config.toml
n_layer = 12
d_model = 192
n_head = 2
norm = "rmsnorm"
norm_place = "pre"
positions = "rope"
attn_scale = 0.125
tie_embeddings = true
init = "uniform"
beta1 = 0.93
grad_clip = 1.0
Each number is 500 + 50 x the weight over the matrix's rms, rounded and kept within 0 to 999. Layers, rows and columns count from 0. Numbers have three digits each.

# up: layer 7 MLP up, 512x192, rms 0.115, rows 433-456, columns 0-191
# down: layer 7 MLP down (transposed), 512x192, rms 0.042, rows 433-456, columns 0-191
# gate: layer 7 MLP gate, 512x192, rms 0.107, rows 434-457, columns 0-191
up433:493493433513517529478408476554488482514487457577488487472422463438564509521560487552527516504534517516458552433515465455565594397469576485481484493562440600481570532577489492543556465500510477451567541523477465433475478520455448525473511479471464482438404376473498604474546488500522408363586499579523553472488417521423486499559530560456433540493538523430511526531511505546496483496484500604512428578499575579583531419470499407561533561448468529535486519492529471490517508463465545438492469539465495544457422547478524431544514476478521552491492527444523504423465508554606541550
down433:483495454474523519525482474515400524520472464534553478556502509482497480513390506532566455520501472523517522490482564433522530490435572523464477497572530459524535519431510537512470474469598562476483519485457478587537484477564492498503574526437606477530535469518501482526454520628517477492562511607516515476502487500483443487661538510475440546499527482455652609476440549541539486514516519429517495448477487531488536515445549425485536452447491598506538465458442438476332565482456581515601410588549618485549613474560454603607504490511539444513393529435545566528522494539502530510
gate434:598408483553461530490468406459531454485411554454563556514459498575513526546566541532621449560573431543594448377438531445451526473475492567454504439463505498525462503371540475443468522480500422464449539525552485455502462470439480406463446529522596436472456531556553506471548505488556395543464550538416491490479526527424460477471521459498499517530515529550543411427545481461412444428514462452516555524474455533576482527505548462566583500389391568594442460459541542437534490472414527527492443511432478442498536527494538542528524467475517462524522513463593505476526569441375446451
up434:531510478508514518568510561598428491516491480557564464438440499463398508424502528438478582506469673429418511643554531502507484519535458486479446595421500477593485522581468561529492565508436545460527477425516474486516443534500587452440537448468516480498526438480405542533456545563459559536612423499508529520537506486534517512490519461485514556525468459509456526522475439539610476517524496467394527461420530540500513393495465475499385556523529564448639543590480482524467519534558408473517459421493503482549531402534569476447489606599575541482448496495446526446541392513577436505
down434:476545546540436428357504605501546524472523466511537435440513479541472469372470520430507517461414526452419569597558528561558573442472544515387469612504404414480501570578474538495517514486446514540620582458568515523513473469535561482487495489499492571534537432462459556458529521543517528493492437501442494479498469426512442444493462432533552360430549456529488512486605516459420484537574484500477434531485559490514577525485570562517514499517446523423575549566503553456315585497453524443569458431433461569437453496467508447566555436466506570510507532493518518493528420480416538553
gate435:525550429528498403517515403513497568502536555520575531530514551497489553461382528440460603438452640537470509473507621539489476549493508510507616491424482526481439488576585509459485507474513585518453469393520453478425505546532497503579494553529435395566420542386488452485478488469465504450493498568465551561498476498504524524497405496464598544434443572559484577561457492507407503440539526570517501554473472409476449617524547510503512469556534439534475493539464511537484480591469494507506502514568567503453345549408507526450450557450414496498473480444462453444458462530574488550
up435:521442479451503538589514525480557582471524605435562466500491521521492467498452499499485509454477494489484574554446546452487366452454541478482468475428502453481519433390489548417516527546580594627516496485495360554412463530512468565530439399490455439485489525475573474567552503504553512442470518473524477545456419502455438541505548481475488483469501548448423535535540516474491540440488504412488424461470469456384465571525536566466419519476530501594485485492499521525495463545534472485484482514549417513585488628482550479439567533495542553486412520452561470471513650478528520494
down435:489494470426515470484532603520478545469538471460620478560539510487540517426552573534485572432557567519517555484365524424452488562566441518495517542588462484374492524496573457504530434452480535415606551502555455643492497509479562541434522431482584408395469553405585511480469535554511541417465530511493403503572457521553572495529580536474539485405489509440500581445507472480497510538525467534570431536484559529453561505629484512528503520526467541588548506527453599424518548531538572489543541407482431477450514560469508436511520415477444482520542478432510549515505529536553518420
gate436:482494465513589439430494462528442522375578496532545480506471588535522539431435390564510491614408539451541484512461559527491542507506607552395483522471480531548536571573461413482497470468516456525440539490555523423433535536563435556588518453643471450472501458453576546520414526418566482600494468528495496462491452457492555542498524507391537524509511509426547585436569518445523462513454494434583501541542519491484461439483462513523475597420528511528472582581490404559492499476450460480493512508473550491473474483492529535532422555550523464610528420455433459488557518519514491428
up436:446515400485508380431456490562408547506497609449580518513525408541506508538533473533499507511504562553458443464467531421454541484512525518461511553512471504583499516523533539514501514488474488485526394460531531605486479494461468499535561548501492478572520507449575549494590555424496500581458429509473457542479484421528473451469492539521480447440552529517537549603431579519516612447436502489582478439479412603560493469487433566589553553596540552478472512508531574500538470506441552578484470493471545454439541564567480547462494542492426484479544501485543523474487536468531553500
down436:476470553488506464507497490520514537406464534580464549497479447517435425491514525531439599488479522453553503502438585583525534593497434565408521490471468537531494477539508491503454497449448450556446456502548431531485455568488593526523405472541536541566556483465515487464367517385550609469558545491545471555520500559504456483548494547424593482503547505469450651499531479519474632601472389488494583422406591473472364532521422563451503493496548548459481463477409481493488486492516487479463558455520486524551483469558467525473432465548598443556478515468508498533481569515520468525
gate437:482514465437519518537556503423507412414411528514505496541444488446527555562574575489443476586447536531534541417485527444450436486516508497578521459451484464493538516438469511482515498549535457566523462586476518428472551501448585520451453517477528384500579502487445520498488615459501469558510529426551548466437532495506494494458474465511492589495498485427464455541546476435555477500521466487494497474491543539410555467444482578520491450484501478560532457451388570432502520577504461406477532465565541544541446539577529492510494467531553532505470545526480568544511533462432540599
up437:449524544578498450485541438535494468490483501531506534467512512503523491529489512491464552533391385599450434456608489469365493485486491505541528458489442512513513554510402426469484440471532405508527571526494439497591484574474541457473400498496531465608399523518497459498491433478582499521527461500429539536472562508541512592447648505508432463579438485457595518499511547557460533508541493538532429510417545495484396474525414486444461465549575400510493466486499416495572480604542523560495571554526492494512487438484495500490540450511458493505510520517479561441553533575437570434
down437:564571497503584490499491486526488450503411439426525524521423481524501628506554446509503471449547489458509476511615493543309512524525560535473484526540497490566446447426467531548530575496459579417501474477464539534483496499578483493525569406471507507508470418439488501412522455518507463462536452576518474456489426488538557404503473502451475463449568488607562420507472524487483443482467590389576591475517466472461553520472467457448534458474455440531488537495572583495617530433426524495561472448548442548480470470516486548541452499477453548487518528559492413520514445520427468380
gate438:434472561497560463457520528543581578549499387475430503469506513398529551511528474488471529513401433609515483657479548499486442506425439519582548569596445490578476436450573530464492503523477381475372481453431540360554446400344440499524428509493518516500515446561426475576535527528541612490504461580426524458490527567456554494503501416414455505466507385468433602436509510608472467524413542448546555501437431549467414447495472528515429502464518450539477512386417426510465437503530544466481492504421563480511555428469490499559473490524503413545526511519472433575479508509532352504
up438:500456493421422387520479423555487487402576379526529529525536564508563474525515497553494539526449538514509416524498532471454509440494543647514414553509520481529479507424487462389558548488471505467511508514429475445460610459440519515521500532504552520467494457477554578629413468455487445523523434528460612564495509567458617534509546508489469510495529463572487459453448533536482456617454545551595526568486461431500501410505487545431481408494519511487517508429371606494515516589509445492496587584501474563537543536490532499450502457524507405540448416436557502551508443573470469521
down438:431488481402672511459437542569408579569468531586444470508522425470534579460492430431428467545388524519478510465543411479588416498448437512563399491467542493515463478440494465489569530507570551464361444507545484455555520401545418465498559456478498482499554524556513541452503562457436506565475524450480468501537466448502510510422506544445522486533571552455510569607422513585514498445388559459481466437528485465453504440543452530451457550398550454536436484404455565511495514521579465490459499514578431492504505438429521441507542461510498474460556459510624471494556496492606465461
gate439:563506547507385554538602499575463574571372460629494496541462486466396442457395489531591601521515485566532466557558569578493607493569507565426491554541559522454539504405571381481540545497595428558447503409453493565497522534531513560559398521467461531489498611555531506492428503433565466539496498474565441621457512471400436529458543461482481514580439438493516507379495531469533468500580525521510410526394471518454520497504566468415509515524514466431524490508472496506465525602569500432611454429474560457539538466475407447545484466469540492599539467440576435473444542470509461554
up439:494530387520381440481462358521461566458503498406484554463557576549530418458408477553459424461454455466523454485421539461527534562389526566415581508588429408496567501578436495525462531553516498520442430449458383572421513530439508461451592458457599437474551499557476515465596503530450543534369507502550507507589495536512448474599504476489580471491532508481540559396482514413492448405487552551432495494502466508457517455438525527451508555520493490456541501577434520478537513610545472407575491463498555519560460481483426485476497474480496628610444501379463552450456587473473593429
down439:530453472516540532568479502435503516493539472420527582523526438491445447472472534503422539504439462479488480479489481532479537471454421477470505611490499545459544493554478658559532506537566465519481424460584536639435467574457510466546418489497548460454556501549545472531478543429555459510480456511491653484442426457492580445523462494533585488583533567365503572493530462551532466488483480470477400522508557459457587403534480517533386528485494521528454504423574503500443504536644436534473466415569588446487597462394398436465505437476523482488514569470537491449566598503386445415
gate440:485506440446499578510529480467408451470485412493382477424531477550481541535501498493530552461602446411513568518425455474424456548533544451573477553513566464453452549496456461596495517474513451437596472511551487502471557525450513537478468643547485547461497524523510522552483550515503561527483463531533537598440569530436509420573515566537497507438514634458532476444606448487414508552516489428502418464494517397515480521455576475511445481440526559625510543593482494483476503550474583451524535523519533464397533511464476540392470495408473543536461544541526499513552422515544556578
up440:498559556376563485524453495592458465526535532506538571587494594415528482476484519564448498463496481588540497581620518557559558477539376497552469543541573512528590482519497619443486490482552494542493544579487543436542443539493395509466572410473456459570502472549513453489451478486546537489530578501459502495607507489510489497577523550449496466588368417547518585579433583534571445493462516511445398518514484541486479463419425442486560560597576525531482351552542490493432557624505422513455422505482531507488578481434448547514444475455508529493438438520457522528536501455584463518
down440:411453482495503504473440479474437507495488484466503510412535500585540453481503451507513362364566467526456467426554494536581567344543546509476493564525445536586461574506446516542478569505444583564478565386519466475516460440424547468579551481518503512514474497543421584536492507478639543524528498542477535428506402451511574509413539424592515499532589500476493451666532570466601450520496494520457533566575593550568463554532510539457525552459490498519431511532477533480474438456507533608557534472473489629481452502424523592551526535362510521491544493485465492502574463434427473608
gate441:449513506540455490483468475583501592531448408518481442528433533510507466489439482484554509547534580471498522582540454546532517463461513551516408559539466499556536513463463491467491421524505488504494491589508580521543404521464391461486566483564490508468496549560573458536502544463564473470665566515540486513522554496293509414549568537542488538586546534538469512620522498517555449476483547499478416572520503435519527503548501473587503527402506564480510508623470511478428383475495411492472410508543522538465560451493501424509550616507488456479464496448521583458522498565536466457
up441:523466528519492467486514502531533538507560497452465575557622423454514530499495462508551568491588510546480523498542530570449514400504609524492488456513517526482549490469433583454529445472483425591521466509448556531521531577529604549555462442499507475529499502402524371435528470563505510466434571567504510509549441611500528452465527455545461455522451521499484532406555415491514492508437519508572455466512390571573406431456589426508463527470609452482451563479535492497604565524453387473514484486520533539508457501466465587592486396415555500495440484492442396497441471527426480549
down441:554531448529438492487526487491550482474516473511450493520493521504519547496472565512485457518491571423534452550473402706514487414358486530484513581484448509476453472504542639516461495501468484468518488491541521516500594525606480531545485538513562508437495469470531569580561485441549490520464536529516375447558463506459495583540576500476417502531575474537417464478542480527509467543610540557518428518504528490456608468417604584485493503434631438600498439554506466489516523451539492509448502530455558531517547400512491525525531482480450445601554524404531558573571526606419546434
gate442:466513510475530500532534467590548487472436472573526515504461444558533370551493528455426523507533412417507486551441440525517497457503569512489509425486423491433436453560515530597437542536513501531423504646492424420545476499462527536471428507455482469509487460506593535515431542458604504420516528460481560519473498508476599428537556368410557518520479514499576608418469542434521525373514564548414530524455407504540552499494557448518435408522493536512522542529401458513406458519475520402523486478562513576537509460577479529447474487561495470515440480492467534472512489483594601553
up442:524559496585622388533612435585489493461520496524514519469556483380425477562447518483526549585561468409507435522442424434521472476437518555429495534537451452417451485532493390517489464519452439449594580411502373564462500491403495554515477483503428440501550504516420492537472485525549513524477477517551529524570529533489506471491460542532583458515488528427549514486528489505418496467456459456528542535475494560512535474435485498526504620565473348515539549433484381420504597550459488505536603432469435447515381596427410573456595593454477543503493419477534488496458532501479552528
down442:531563528484433566461445464515478459502482547459401505401465497433422479541583482540529543448490629513448460593565504599433549576425499525504547500496525383464376459535532444538442566491483446547497549480433539516438508516562586528498458506465481495515564513497473530501506552513525389539379509509417421487607486581509519573479492351509489436522552483433455503544416493650533525601506583492561588461492572424509510530542551448473492532546525399490566504568509589415428512519506579520406444549539529447543471497546567480496425533500578498510534514490462517534496533524444524471
gate443:575445466462521521424416533666502463490346410503492491448460472511505481565516526507463567577374434596551474567441547511548526505516487463522457497576522541573471505580558446564504520489491521506470562545542361467508436536514528532507497522499541484516484533496517438542495558480458551435572481421442565492491466473373596491484409482483438552444479390582549474484514509506525453497431495541454466440493477487483435524494416505543384608527533581526432337465568525538448505518521448499572443413451474510454424539558456344442452475428478561572469478477470382554421560434515503530
up443:476478534536498472489423414627547416462543539565522388495511482508406460564533483433457442476565512501572585604500459422536459510503496452469516508622545550571453493490489561372579564526492536451504453501635518481468498472466391493454492431509406502473540415517515422479399475516523482503505418440445592559511510489521448485492591497494472464492570469532417547443461418513459504545511470441464437526386532621554413441658576555554477481509413428533435478497439462566478411438567508570445568473512501500543459518548475534416465470471433462542530463479533503477448524550466416541
down443:494534521479457446329500553500533499575550394530529491509457535477509417501559460517593499499448473444447496394423400515524595487472538445515461581562475518439478557524535470513440478501502558522496495465592439478556511523527447543464493485550609454508482467489510469554401442523464466465564519478620558478473502413484474553471571532513528514522511407566538466511502428498433499546484494508455493481501496573516399590523546568532529589568519487438570475510480522407556578561584532529543512494482477406420454572453433496482521437409489495487460453476580496530515415445403602489
gate444:540548484616525437531474474551569396380554511474573361499529422510494512494573460490547508502526408503485455517496539465484524539418508566508500463533499502495598529518488547576534527456515381547462575603430484504447502420530474476476513451542416494377501527502456560522537518515527469501467479403454491531471488453512437511475594536459562418428455511554471430548490505455490464527557441490469553503497514502591412488514480519505395581419490551433538523622500446549476489531453565515499464500484414459517612480519511475551533508543518519508470455535559583593548507536508506533
up444:624529458514455491578513430425533461582486469435517512585482461595582476491499453505446553521573489432585538492496534532511478490564475458493548446575455501495451474467446564455476469447533468523520490547514509514500478495564477427427495489649490554491474512463507531487467600515435509441453599513494480481522399508592553419448465442556528505435469410439490530530420546596489556499488463557501554503479455473506526505528430491548547472539451481567524598464533511532521549441576505413479489494505460557523438485438494534506502527511528542438506522518564531456504557533406564422
down444:424486478497429415464491519457420498505530586534513472417498564464513540519520524505499465440529506536581398510563454515443544485481402492503436504475487472413602479501577489575497534472560520479453397515564514475546471500475420546565429552515581492487539439493473522508568453510485490512477502432496455443523500460479525541492540478471411503484537454508437477584455490510563555435546461476389519532457492623389475580510558501476520501466457523463415477528483511477506491478469500586481507441486483524486539473476509535510540500467469519556498543467463489585519461545526555498
gate445:508581611517506496509550521458594418493396526420545486582549600446483459505499497466496483434570454463507603475464432450483476500505527454525490437473501500462510476489493519483483512468548470514559484599398417479502461456494539449547431381491443508539556506573493514500523417505451478519517418476531528513571492462521454448511607422509381443601449424507523488475528459607580582433548494391457523517434503458574461368493457497535541513485573474521458441532447477439485489410488540562443498442518407505545467547487514446488467513495555509460442470577444506489520611409427505520
up445:512505463486550493484506453455520541523543459549596450416472509549444532573522420498560499427591444485432558507438453499461527597521546475559537529532573585602508422436533492450505498504547509564580443428488550561576465490531412437556505495516504489418473550507509446424399441499527513577530481572480467509552483505589453466442522494599503486477570454538535568587512565582590531418572519556368404553523511541572576550560463573455535580541416548505527410545545495482475527431459531554578459620598553534453522483520490517545465470491446448466517491562514491412454519456478493482
down445:477437498513416488494420455482537616536452466506412495580499521454332524420448499584482550466484576451586518473464502539632528481523451492521509451487506464538522457460495415456485435415463473544397441533451550552357506584510531459451551437453533477501492502457495452564442547435480482412520495527584419543533573487553478456512425440507477529444485486466455609410516467566521488450622563459563474438507532475426461468447453526464514524418574566526547481446469448466458517458454505457538525526465545520556464582445524471481502451497530577535513556476453518482552546560544525504
gate446:468553497495489477458521558422472497514448542520546450433472476473477537488545552436497557496498506563516513457508508504538503467477513538459534491528528443482461484470439488466431594454509493458528542539513495526492542541482580599583432476537466492506546544521586527572467464499509427467456444559513572555472506498550497502577552420470547473491509561512490551505435522454478548506440467512526550512532401526483547536429611466452487513560536587533465517507490536483437469469521528510518560491563485500566436423512493542480463579562528488495486519491491526507509486442417596484
up446:510528442486513487501487411546608526520461468593428474542563540471585525527497474532568420511452498504516456597522511620514537434503499539455549555440477504475524573448486557471514530398528570545504525495443468510496406473473481486448444407535566460467525404431519445513479582441377550568526529482461523531441517517478465482416388476543506440554458467491406432483537407534420415477473508491509454464548593519475470443580392450547563493501471508437484512461417508482430565499517498499428522555464609504538520517514509469495456483400468486530565578481521522453504487504517532626
down446:461486447502446557494544571530529393506517542510498507571462493559465503519525482505509677586535574523512533453647471442542399526548493484467495464507460537534495469511501590490449530448605491495549469505447608515556565508469538486497520519485578483524513508460443542495491498444544479432567502526540488515437499529411487459476553409505448485401523487483515460517390548443491505531493531485473458544468473516494571571529473409558524492504495576470510477502509515491391447481512581589484553497532522466527506460465551440600453477414515496511504511474477576478482468561487526472
gate447:485567607523512547445542541532468465455452561494506480458535391604462500552435524561558512504526536442543548554507480423468539415515481479431520519553509611502418497531539415489546471605519486591390414583428519471491460439537534461515454561545480470449526539503563526578488548387531534576463497514460527468492494538456576510483594540521513573494465557441499507525478461599503585564372513491410424460417378490493533463536504440555480589533512582584510477558481538511575460578440395498498458484509522464501491555540425519543402469523450515558490528504498519374561516480465574564
up447:457469534427432427556559524545463463567404509515466482564468503467522502520497538464516450543613590469549479527631533479510437562522486444477479555508516500472395437435421496534427466433533421532569448519490519505469569597492550455518451422533420481416543537515565551541537471573457555547533431479518501490448520458510642448508454527475483518552534490487492539513427516501418518522494525535430470508549487455486522466515455490478441456544412557530494517422401505447471518466489446461446453459510597560384561486511491425326550471473496388548407444435408539488420456552532505478
down447:530496451578512496488501520530507451502557544560497486455567449515546425481506500512506648512524505463501511585489510484530479468511512536442492509439443563516565626574554473554578430527482381493425457455576498523538477520523480435453442488576469498488544490458559405554519525492459556463460593549520564546472453494500451540554496623547572536520535486458524504469415438638500515548520593491481514498429556447489555478558478505540489473498545563535471502540578531470461446474454546417558540540433632526548474515447493485559509441515509525437581446439506479528585533507504395514
gate448:438447571422460555519556573429469503472469501586528454575428505476448471504499527577561532561392457410396550404526486476470483552445572562507599438566440506578455459436434449524479531483496496582533463429451520479529417452536462496485449469475472503467508521568503521574505400495527449513532613477466517434531499433563496488492542471516490549637485468523464414537529530550553494516583485544530500542541526457472514507435543518482500515529493516447404571434538486525529509479523519454486470560400474442576517520538569531415441473502487573415507564478539563593478514462380466500
up448:427475565496524464519438468449558591517499527468470561512522588511452380500459488555510509523597543472412498541562544535547536512537545486498541470529470452579451448549529583451537489449448433513494507530451575454440476480528472493589540425480535468528522581425465523449389465452476502513438548525525538518490547435489505458473453512409518505476522364488507641483491429491533519463556632506421452520524477502480569566534530471522484437474529513527531563503591520458494516528525536492422432573517496551474481447533559517430456452510483456490603440545491512475506453528518448574
down448:479485456551465475544454526414483448484524486482558509522383429554423511515469479569474530500391467438573566455465468533579491547498533529494423454585498476583476433477431463517476493453476495512452518544514524423526483489556489521433407485491523641544565495530561487563524517509443442510500550461497509451469422508545547518473579490496548391533470431518550477528536429526479437490515536483500473520563529481469481462449433575520433576583491664411417517426515465532442508453473450488526410473477456450427441526472606493493465448409506554507542562448543445538481424445440512485
gate449:409521407472515591627505433493506488538473476519453598483656569537424510527541513560587507475539529492545439497436502488539554590560463489639492408489520442437479535400518540615442421600542467557466516526488426470417475577500536499456475571467539487518421586436484515432449545480452500435558439423500499489506530646476532601396476568467531456566574517509488523465538475504499488478510582462516545463543442546552447551498459470567496530453504466508389593544499527445429508558523480568460486461483513564413513529500444558430453444561469513556455405494508511489530467421519433406
up449:451508506492510578447442466504568503518482539468509499561532602526618460444449519557422562400480460486548527537504463483541541428535560524472507495499525562498449507443479533483459451450517494472431553483455545494578520578526514501427514508523529544588496484568513522483516442517502424436524541444464581492551479505386471515579537496502454467481592407573538586514435607496383454504485552479486436487570531472508501444450430440554552460521544480530387472494510430544520479452474500498519432436468520635492477426552556531455479423562469500550484462558583502620488538460504447513
down449:475546528513573487479571522484561497536393510459463569571569460496531493491526468551522575502459478517570496511428557495608457532549580582494569492478475444408411536505543475502528458524584509539569516492467479384535567453514538560541470562470519433513439487513455538573403640549505514497520545503499487452523495499493460566576432512462472526500500563497489563547484495593476475644435554418428417397523490486563478553547448453442593525518518490491601514472501552457603497517466462490398513495482500459503443459484514564500460559506658521457466491583478511507568493491466516616
gate450:513463438576534570516507450545482403426501404423535512528551469556458403514554377467616574452506560530515467490619533478458536527449558504585439450571482458539559502468507526508518490493541431394626512433518580509529491559510588540503509545469569621538592539492446522490555561428542340571515461528490544496484561555555604437551542454520435501543565484565385485494451578521526521485600508543501633532467591520512575490488602548572514534513423518482469532469423382483574489493513451485549500435556581495445499502513467457554429533623416562491517524487509532610447484623529553481
up450:515463484539476547557564571482480370546456567546481497548511453518442547450482494468430506492478486520456607452494503442470560491547497450464544475497504569490542535496509503602488503515572463537517530515437490577489372395563470458507463401404522531617498435449526393407478464501507524484506445454603399604469525508492464600534495456494576547456451482557542525393520497583523447444437501469428523518461510486495559461597525597502465512470517500568573452587470508519518555450487500482401497552506524603398528526555522447480538523408504589560470484454457503483430535500584525517
down450:431504533477375510554508539545513491473440472577485468460591479492427456485494520425523496463508505504508523468498490549463457469536487447413514504605434551473504581547488503570515597545499480500494486538560492506555482446466502589625432512448518388382457523489506454475521449422565426516476491581449422551622517518534558443598494529494405499535572506535491426466515523505397480498504406381485455386524544505488485517533431599545473542555560592537512456518475474573321466521405518497420499546559510360555550471431452558530565485439562575514525473557529534539502452477469546583
gate451:506528536540467468529546473546479511500557464494533610561556432523500564465497518432442572482396502526537532489437601440524444478545500486502578540427528593478456535508516470493430406490575493487440531544551420442534503555455505540512504542531477480485478467277576539523449461397570445438548554568532442601546463388440554526452557497460458513500508534500525551561516522492486514496500408541401548502458464562476493538459427554541439514496555553452547431443569466521522522407488479468558499494496469470604578516551484456478545456445515513531544448373478403501488523479539506437
up451:498407502491544471554477516457621502486566517416480461509516569470469470521515548502387556463483457611541431445431518429477461497486475462495532458517563546483593414511410503449474500486473493471573479487530492530465483537509521503562455464456480489477480491490537466463491494433437556430514372516566508542495437579570582464506439421472508440650622469553504501512484495564514546546476469486444472489578590527496477492504410506504532573503460414437531491453506474503491597484545492409483489443490489456513462503456494631566470453498499431484486414401521451473554575425473546614
down451:569455540515508524494434537569473410404449490539479491477480473486528437496581486498471533511450499548518508502591554456464548462471541462481460470527482413405503469493503570534436474498434457387520530453558483443528599523435521387554474544502531526525479494405572507542557440500501488485455538529605529458488520529518546518468471463515585501437562503501586409522481402465438415524393457553521585570520424507490520482506535545489527467432504489589536531509513520483463457396505462484501511544481550480426536547464457531526547438412547581541479471457426513432549392588501434501
gate452:543434474579497487536502530440503482537471495534509586618494509494618470444434468530459511509460559546506477473488450495474502552501459505505492552514528507427472544423545376540524511530516564593520482513523468522542520417571507488396502447613487449536448508511464563539480459509532502436516486437477497502485550498454486569555460544454526465548489504453642510411537519430496496457615564469406423493497482533452498529526542534503546473444465586507551523463449595436466498517489524534473569463526475449595438599459491514519495537476480550552401483483506525426484584439495523429
up452:424462520472553510500542488477480493511480544539546503394485558453505542458549512449442383540577489494549545420393428528587521517508512503508502529549586510577456495522439551449544533490496553408561463498521503447373526435457535609612483448496448497491497447474558555466499454411558516510514519433429377423474520390501520555421454542554456544450494526483453463428454516522501488508403524524500527447528479478521410487548480483434456459450454474484432465470553496463500489543521515517508566521553449490491521488465469536580484534478485449588546486569516473552443578459596501583
down452:551514476470501518459382438476433399510512545493534419509508500535433473480392501498488511398453553478461456500631514542460432478467570532520487475485520531485452444445482450547471592530477502511474491508494472457472485501531447437519451461522501508474536413521514426516498576425570499566372576533488460444524533540634490549554453447480452556485480482554553537585474521608450461493523429600491540515524555456530437476468503467493510491553610650507548527548497520474515381533470448547504479511523458445486448440399537531392531482515525500503504497484450553497468467485385529481
gate453:583506528505413471389493459578487514448463497524558495484518535570433440523534530464487461397515511456521452477504577522659492535483492506410401469445511572460475432551518466464526494559594494485559495622457498518524523505483450453499464475460435645445487469456531484524575517569577548432575474422541492563431524632475564478614509466529471359429519428512433571495478533588499471513499479489546570578559453456442521429454479508530475538440488493473517473521530557477480467612399477512459511425452589491494475578498529490491436487543526536539496448512554508522529485601477487424
up453:578485579495460492452487459517502448505458465475616531467440484528520542512459542526403545517482435426592608520464556471520452484574457364522551425463468483475425538520534497442574539540547519467525574511463615556440488549455481563417492550482490496503550557460474530538642565562567425504540465467535529489478504606498554513446542466473600426445604492473439516549543498469509515491540408462494500515543572553511448471464505440597552516475497480555494528547491594556473427519439539435435653413552540553512445472596554568500529466471475470544485409458514471600458446551460527486
down453:421504572440434484417552495567363497511464415480400457577453433632406562515572495463456637487433510533502434536521430477424524575356489470496566528495580483503479565523545469580540552535455518501409475447538563568462426609582454438472531541493590452477609533509441504570592476476469400494484544575606531484518415528554470524602550423574465547471553581576442609495519547522544425391573512529452464527453448447493475488465474450541504481567521509525502428490430575558469510561483476580486425519461496495484520485539514512509447586491526588427499521498512449556557528540503513536
gate454:500477484469517503512549515552455538470526497542484435569513448424463533479559487507484548500548489500534479444459608482552528542495581532560575530449574510555469495487518396453550458552578492537580401480529519431474563529418536500535456363560534450467476513528528507509641583453470494449541438506420456569513489481536474497445577611553472525538608440427442487551435564630514553544473549559451569593497532500495512462394427554458498528558517470553439463565496514524543447481531457424448469478454557484496451506464453386552530496578505393443432474489478501504495569457399536451
up454:452492471526524511541403520574597436473524644455456597513422433575486578480529535557536524527550500478529583518501423537528497437499496507407418437474545478434540453481484436550514423531534634390546489511429510588501527483436538479399423558542483591517481372353402546476436510458486574492481418534595577536477495416487534458509496531466484554450518464533521513503499573483508529465475406585410513438458488475524471518467432448468470495520468482558504513508506375529599491486538463539540458431596575500562509490492464414446487544480521468454583499469371550502490424529536388597
down454:485485560546432529491458478403559530624485535483614453412495451545457579504503458595522447499502484431510526619494420377427586482433507507460468486576465436539526582558481489528508598461466564435449540483543470467497500599504386459447558441533504466577555434490552515568477437421511513569464522487545499552444525459361489509523471502508523467466415536533541493501535502414563480464480506498584473441490484579570496509539489521546499550411569565466519483521547457460385555511470547562453526523482530406485495553486437540495546451383439585630610476479593451475460391578504564481
gate455:551467506613472474596503504481599480452466452491497468495426493464539519550515492587391445498440492585525556402615403488536498455535478495463434491535489481513503502503497539409436498454453566503522517476508451422541431483442541572542512582586477365581395548451538496439547486480513545445510438459559639499523569483551569505491562550474527563499511446503493524512473496513521555467473508438439435441548523581449523521479494420551507572483439486518513528496494499488557453509469518508596365457512415536467611514499505488580478498481515363546541428516442513446538523493471513530
up455:459526454454514568514580409521507569493420509513544532509468587548474498519464536428494463547496536506511541494492445475448434546469546561578579542541386417459462542500387438562586533418548463448498539523469490541531545495450403548445490548442470516451540437507457489435497490450533483493517616529510358499564486501469500469477549445552491482478459631460433450503422475466572449579472563519488521568507559538580539528530516550537510450493539600465468554491483602549521475543461554509491586454523575462488443513506523493529512444554465553497473494524584523576405469566514513545
down455:478515432401505476467456518524522463470587492555482525519490444547547370431487537394509475500530501481519535457507560425508523554512468515511531514470454427523519479590580462471537500494512551501441578410552564530479551456564496473397512506478447534591470540471538453378508447545550397464519559481486531461406510505487426481501512492541505401478520532530476519488542512507427459487499488476510611493466480541448534494604485506499507593489454481431534541444515531478509541506369513426489474534500569459570534450523415518486487496439517555503602453457479512550445488489585497412
gate456:510523572482601477471458468492519494458485517501456523443537548402532458391499505589502511535593516492387556477476489490512482479488535605521469493501495420573545536493481544560510509485488464449402475552451400461451527615529575429497558571511474583490405482492385456467482490545493511456551432396488510521436530594492493501470460503486488445444560540597539426391444510479516639518459560465433466550511530494464523479540437438531495577472448514534578500547498493570432542599493440507408482427496455513529453452482515492480511492620543469538511485582580589507556551555488524484
up456:444493494598530476525501415540602500483432543571531460513531490514474382426420382495461432454561460560452526472470515482448548563531550474564559482586477546479524437587521511554472537539482426440503569481570486600404469487612477466575448567412527483548563437511483542479452511508457519545486468512473374428462518532503470475389422488446455474531466540444505505469454479386513526448451494589599471450487536535491560526533378488589496487494492460599544463547466509480513446443455484480500543395563421528533511492515481486457443487469536497475526451433422578517499481541524482577
down456:543493467515521507534549491485517443456603423523478519498576491429553539545518528509478484450454506460495539446501495585540490480597549465513505534521523455508485444476569547520514507513516593430506447508456468558542628478503576559525439495348446486464504496480561466460488476466484563497476523412536561446516565509554561452640510534494621549475460492609536434502539509502429480673426482508584524556500537550522498428529593472492564517604563446532525488537534629480599549535477552528468495549448524456512502452489528518477454467526454550579512545447424513527501442462600468528
gate457:451515489474531493531546591498504562472491552436480608539564511462493458412609452511459568544470494510548443545451533508560319469385467515525520530469550491521545590491485477467596522544570450597409514570540432523460526566463481479522453452540453497546458501518484587469536500502388475443489541445414574414518533546473508468553542461499505529507471470473513547514585494344448448505442459368502431546439532598619509384365443454519534533560520442480480579473508440515405556559580539451514586529464452545502503482478447471474493444459466481498447490513561426489501574462448553508